Part of a small language model's weights.
Size: width 160, vocabulary 8192, 7.31M parameters.
Architecture: no biases in attention or MLP, untied embeddings, normalized queries and keys, capped logits.
Training: 232M tokens, 3547 steps.
Each number is 128 + 32 x the weight over the matrix's rms, rounded and kept within 0 to 255. Layers, rows and columns count from 0.

# layer 11 MLP up, 512x160, rms 0.0832, rows 93-130, columns 40-79
[[ 92 128 140 115 135 133 216  90 146 108 149 162 156 137  83 172 136 134 162 157 132 102 160 123 110 139 119 182 139 126  90 170  92 101 109 148 180 140 128 109]
 [ 88 176 114  74 113 186 124 227 112 160 146  60  98 167  82 188 124 167 188 184 125  32 134 162 187 135  60  91 112 134 137 129  84 127 171  88 143 114 142  61]
 [ 38 145 101  82 187 133 170 156 141 119 109 153 125 177  69  81  60  83 203 120 153 104 128 109 159 148 129 139 124 136 102  69  77 145 108  91 131 196 148  79]
 [129 139 182 125 187  92 113 133 132 108 135 131 113 163 133 135 132 109  83 141 130  87  75 130 145 173 176 145 131 131 155 103  69 150 137 138 182 170 125  70]
 [133 143 145  91 102  83 122 128  78 139 143 173 134 131  88 158 165 158  87 117 154 111  83 145  97 117 107 151 132 125 130 110 116 130  66 139 155 125 138 163]
 [139 123  59 103 144 109  94 122 106 167 138 140 113 145  73  96 166 146 121  92 126 137  92 136 139 135 141 123 115  72  49 106 129  96  98 131 126 156 164  73]
 [130 213 172  76 134 112 127 151 149 148 123  89 118 143 123  99 106 132 129 144 161 121 117 135 198 167 170  92 171 216 109 181  86 171 151 123 255 129 119  94]
 [141 213 119 150 148 146 188 105 174  98 113 133 109 150  77  96 112 182 109 140  86 133 168 134 174 147  61 117  97 172  98  99  90 149 202 115 155 172  68 156]
 [149 129 123 127  95 121 112 164  87 115 180 134  38  90  80 110 186 173 102 169 147 160 123 209 181 164 129 123 129 129 109 139 104 108 121 136 182 129  47 113]
 [142 151  89 145 116 158 221 127 131  93 122  47  82 135  93 141 151 171 115 147 111 127 134 111  96 148 122  57 167 117  54  93 109 116 165  82  83 173  85 126]
 [133 124 100 136  85 130 120 123  92 178 169 113 166 122 149 153 156 151 101 181  98 136 183  88 125 113 132 138 173 173 105  93 134 146 171 134 210 149 101 110]
 [ 96 125 109 104 130 158 122 143 123 151 118 143  64 133 143 138 126 143 182  86  88  97 130 131 169 127 157 115  85 162  76 117 118 132 101 105 131 125  47 114]
 [141 100 116 131 125  81 141 139 130 164 130  89 122 127 110 112  95  99 105 132 133 140 115 149 119 147 124 139 130 145 102 148 130 157 150 145 128 165 146 105]
 [134 103  79 113 124 171 150 151 115 153 114  87 100 112 125 122 125 174 118 107  94 106 157 135 105 137 168 120 127 177 109 172 121 124 108  83 135 143 123 114]
 [134 121 138  67 124 141 106 110 121  50  93  84  69 136 134 124 165 131 149  49 132 104 105 120 133 176 169  92  96 177  98 113 133 204 115  71 146 153 150 120]
 [113 109 161 172 124 100 131 142 149 152 113 135 151 106  95  97 129 163 152 161  95 137 152 175 130 197 144 150 109 101  91 158  63  91 145 128 103 144 151  17]
 [ 86 159 158 118 150 143 160 131 151  83 114 172 138 111  94  98 146 135 131 108  96 181 135 159 163 120 141 137 138 175  93 173 146 121 178 146 112 124 130 110]
 [ 99 153 216 116  85  97 118 137 142  92 108 112 142 155  99 144 155 122 100 137  87 147 128 148 102 154 114 163  69 119 103 180 123  87  73 120 111 176 120 134]
 [110 115  98 134 119 147 140 151 171 116 145  71 132 144 112 100 140 133 152 144 135 166 123 135 123 136 133 107 153 164 123  93 155 126 167 140 197 181  86 139]
 [131 128 104 130 160 131  96 105 179  50 108 109  83 141  94 139 106 101 120 125  71 102 100 123 150 141  82  92 138  92 161  95 142 138 173 133 125 187 141 142]
 [117 167 166 149 120 151 107 172 117  85 180 125 139 158 101 117 159 146 145 153 113 116 127  90  90 142 132 147 204  97  99 151 119  80 100 129 139 145 141  47]
 [135 135 109 133 112 150 201 152 147  81 174 159  98 149 127 149 143 145 123 101 125 124 130 124 122  98 101 139  97 127 114 109 121 194  85 121 234 159 113  80]
 [106 141 134 128 145 135 131 105 100 101 120 158 154 109 122 176 194 151  91 105 138  87 135 118 143 172  72 135 150 130 133  90 114 158  87 143 150 147 118 129]
 [ 94 101 138 119  97 121 150 132 132  84 124  94  57 151 139 154 135 101 104 121 119 164  80 107 114 148 103 104 105 108 113 129 145 188 108 131 159 167 138 129]
 [146 219 117 191 118 155 122 162 148 108 140 157 124 134  82 178 124 194 159 105 124  94 196 175 176 120 192 158 167 115 125  92 106 143 122 167 202 152  84 102]
 [123 143 126 182  85 122 116 147 158 118 176 165 153 172   9 135 132 128  97 145 101 131 136 125 148 180 107 103 165 165 123  95  96 145 162 143 143 138  75 150]
 [ 86 158 154 162 131 116 103 119 109 176 114  61  89 165 113 129 124 147  88  83  76 117 156 183 147 171 129 128 109 188  71 158  43 148 182  62 149 111  68 116]
 [105 144  87 142  66 153 165 156  91  75  84  86 110 105 151 206 108 130  85 102 195 138  82 125  99 139 126 147 115 150  91 115  81 130 136 117 144 133 108 112]
 [ 77 118  70  87  85 159 178  45 141  91 221  96 100 133  39 168 123 166 116  69 127  87  96 141 161 118 105 148 127  88 155  91 115 154 123 100 139 150 104 137]
 [155 154 145 109  97 172 143 137  98 133 138 110 115 109 145  91 101 108 166  78 171 139 171  95 150 105 105 142 149 134 147 140 145 129 140 126 160 144 152 113]
 [107 120 128 102 176 165 112  74 178 131 132 133  61 128  68 172 155 157 124  79 132 113  51 147 145 148 126 120 142 113  88 126 121 114  93  49 147 149 136 108]
 [123 127 131 163  80 119 136 156 109  99 155 137 141 102  73 134 115 129 112 178 146 146  83 153 155  85  80 121 158 104  61 130  97 128 171 150 101 159 102 139]
 [100 137 159 139 108 152 150 139 143  81  99  71  79 126 148 140 133 178  31 100 120 148 102 130 206 156 155 146 118 169 112 112 150 136 126 125 138 136 137 112]
 [114 124 135 148 153 159 157  96 138 115 156 128 105 140 104 135 155 134  98 166  91 124 106  53 139 124 107  88 143  83 110 132  99 115 115 167 160 120 116 123]
 [148  74 143  77 103  57 119 150 112 103 239 115 163 165 104  97  87 142  46  95 132 114  93  81  93 145 162 119 147 113 129 124 130 126 113 149 142 107 105 123]
 [103 142 146 170 130 150 165 185 154 140 143 114 105 118 103 171 149 109 117 188 117  96 151  78 127 151  89 124 133  86 120 105 115 166 129 113 128 123  84 130]
 [173 160  75 143 127 192 121 149 147 160 206 167 117 117 106 116  99 128 102 172 154 168 154 109 122 127 151  84 157 115 110 123 128 146 155 148 176 176  67  36]
 [ 94 118 128 130 126 151 120 175 104  90 125 133  94 134 134 164 187 148 145 123 176 134  91 175 146 161  91 152 106 121  89  62 109 117 119 100 158 135 120 105]]
# layer 11 MLP down (transposed), 512x160, rms 0.0782, rows 93-130, columns 40-79
[[133 101 117  97 135 145 102 151 136 171 147  98 118  99 169  94 144 104 140 179 119  79  65 117 129  76 165 159  77 127 161  93 154 117 125 171 122  63 137 169]
 [198  99 122 158 195 139 170 159 165 130 108  98  86 118 140  67 162  99 100 156 178 223 154 156 113 122 178  53 121  73 158  82 113 148 109 126 112 104 134 255]
 [149  80 162 109 140 116  98 130 177  69  68 141 162  39  85 150  76  90 167 164 207 173 105 177 173 127 156  92  84 110  86 118 235  73 106 145 176 168 117 135]
 [196 120 114 127 124 138 150 169 117 117 139  86 125 134 137 169 147 210 106 185 163 106 118 199 124 120 133 106 100 148  57 150 121  97 117 162 118 158 123 115]
 [124 153 180 102 117 124 169 125 118 139 175  98 122 108 169 145 140 126 172 137 111 116 180 151  72 176 154  69 149 145  99 137 164 139 155 158 108 149 133 145]
 [150 128 116 142 162 154  69 114  97 195 180  95 191  90 115  91 144 114 178  83 161 158 158  92 133  84 159 145 149 179 158 163 146 165 128 166  98 124 164 133]
 [102 121 140 209 145 119 207 126  75 117 120 161 185 116 102 117  96 147 113 103  68 146  66  97  82  89  64 147 113 138 153  64 142 149 127 145 120 129  21 143]
 [141 144 124 134 147  78 117 148 149 133 103 131 115 156 157 189 135 148 217  71 110  93 111 142 103 115 164 164 144 125 126 162 162 100  83 168 164 111  54 112]
 [ 77 168  74 136 144 133  59 122 129 101  97 114 163 118 179 169 136 112 131 123  83 131  99 128 118 185 169 173  92 111 144 149 130 155  68 125 178 128 161 154]
 [123 101 180 115 126 156 177 108 142 107 132  86  98 138 134 177 171  86 121  90 146 175 151 169 102 123 162 151 108  96  79 114 110  44 114 145 138 159 103 113]
 [121 147 165 110 154 122 164 151 108 107 105 105 145 106 151  92  88  92 107 108 147 137 144 115 105 131 136 134  49 131 145 135 130 119  99 119  92  82 158 114]
 [132 188 111 120 145  73 142 202 130 121  64 123 109 149 141 105  90 140  93 143 111 154 162  90 148 168 108 140 121  99 140 123 118 100 106 173  58 110 100 132]
 [137 144 155 106 124 163 145 168 141 131 186 151 120 150 143 131 138 110  99 131 161  70 154 130 110  71 102 134  97 139 116 121 118  66 120 133 137 143 112 108]
 [108 156 128 127  73  94 134 130 115  75 167 104 132  78 146 142 115  85  94 123 127 133 137 117 130 143 124  66 108 145  94 148 167  76  68 182  72  76 126 137]
 [173 157 135 149  76 141 121 173 137 143 148 128 128 133 161 215 100 147 150 116 164 136 153 108 145 193  68  82  98  90 104 105  97 170 176 140 141 144 138 168]
 [177  93 150 115 137 116 120 177 127 110  87 170 146 100 155 116  92 155  70 145  68 147 162 110 139 108 115 135 109 178 169 102 209 104 165 123 163  91 127 187]
 [150 134 130  96 137 113 126  71 101 160  94 145 112 100 141 125 135 146 131 111 137  88 142  88  87 193 186  79  97 121 119 145  87 137 171 115 137 104 162 148]
 [119 147  92 105 138 151 164 145 117 134 103  80  95 110 168 148  95 146 132 163 200 145 124 151 167 126  75 118 185 135 109 115 119 163 222 170 188 133  96  54]
 [174  93 139 101  93 123 135 113 114 120  82 121 108 171 137 127 144  88 117  94  99 110 106 160 143 123  78 149 128 132 157 118 137 132 139 119 141 139 160 142]
 [166 175 100 106 124 128  83  98 133 159 118 198 168 172  97 187 118 103 171 108 112 122 101  99 135 104 136 152 161  90 160 118 173 117 179 101 208 112  84  78]
 [167 104 138 108  79 129 167 153 104 106 118 137 173  94  97 146 131 122 113 150 172  72  67 113 166 124 133 123  62 176 113 122 204 138 160 142  96 153 102 104]
 [ 63  23 112 153 180  54 172 171 138 166 107 128 115 126  92 127 127  94 134 122 128 143 110 124 112  94  89 163  89 139 122  78 191 127 146 122 109  74 121 150]
 [108 145 134 123  94 151 147 112 166 140  82 147 107 112 155 118 145  52 114 134 142 135  99 139 104 167 117 137 134  79 140 120 155 118  78  90 127 147 164 143]
 [126 124  71 117 116  75 184 134  95 156 150 130 125 124 111 121 145 142 132 129 107 156 116 155 180 122 141 133 186 101 149 157 136 143  85 101  86 142 119 134]
 [122 169 176  71 178 193  91 167 173 126 157 134  94 132  74 114 106 124 102 126 184 103  52 175 146 115 155  94 168 158 151 138  62 177 104 116  67  88 112 104]
 [162  88  61  91  97 175 118 121  80 129 129 148 129 114 140 151 102 164 143 124 108 123 124 166 113 141  89 152 146 131 113 105 149 149 129 103 120 164 102 154]
 [123  85 189 136 159 136 140 155 109  91 108 176 133 193 138 196 107  98 107 148 148  82 100 144 198 124 114 126 182  29  96  86 145 114 148 134 156 127 130  93]
 [132 124 123  84 175 118  98 110 164 166 159  82 137 217  86  74 108 130  74  92 127 117 108 142 159 113 124  33  84  84 146 100 142 128 119  90 120 153 111 115]
 [149 122 191 118 127 159 155 138 128 179 107  99 155 149 117 107  66 113  72 105  75 114 142 130 115  66 159 128 121 142 153 116 120 142 163  80 175  75 130 153]
 [145 114 178 114 107 123 146 137  95  90 189 196  88 118 102 156 117 166 169 156  84  99 132 134 154 131 104 137  83  78 104  86 129 160 151 156 208 111 146 107]
 [ 71  98 102 155 128 163 128 102 141  52  52 101 156 109 147 159 160 146 147 149 182 140 109 188  87  92 211 143 122 106  97  87 163 121  57 118 117  96 109 123]
 [126 123  93 179 144 148 109 130 213 139 179 135  65 152 169 113 133 127 157  98 198 146 149 179  98 153 103  83 144 145 162 161 123  96  59  76 161 148 162 104]
 [178 109  81 104 134 115 145 145 141 129  82 139 118 181 102 116 160 110 171 166 143 127 139  90 146 165 153  97 137 163 127 175 143 203 159 155 107 100 168 143]
 [ 88 175 178 111 118 128 123 105 131 140 126 106 133 132 134 122 106 130 124 103 157 138 119 128  97 102 161 158  93 197 127 136 146  99 149 146 132 142 104 106]
 [157 148  92 199 120 162 160 157  94 117 130 177 156 117 109 149 110 145  81 128 149 134 101 132  50 121 106 118 107 187 102 186 118 224 109 100 209 204  77 133]
 [154 132 119  89 129 125 121 170 142 121 109 172  92 132 140 168 112 133 161 172 130 111 146  63 158 142 152 143 117 138 157 173 160 105  90 152 144 184  92 127]
 [121  57 187  95 129 119 105 124  94 185 125 127  51 143 154 188 150 123 155 100 144 131 139 122 111 113 105  67 115  99  97 146 120 135 156  70  65 173 138 151]
 [146 117 150  85  98 156 144 142 162 167 154 186 135  84 112 139  91  77 105 131 120  58 204  97 121 111  97 133 120 144 186  89 139 131 151 151 172 155 118 145]]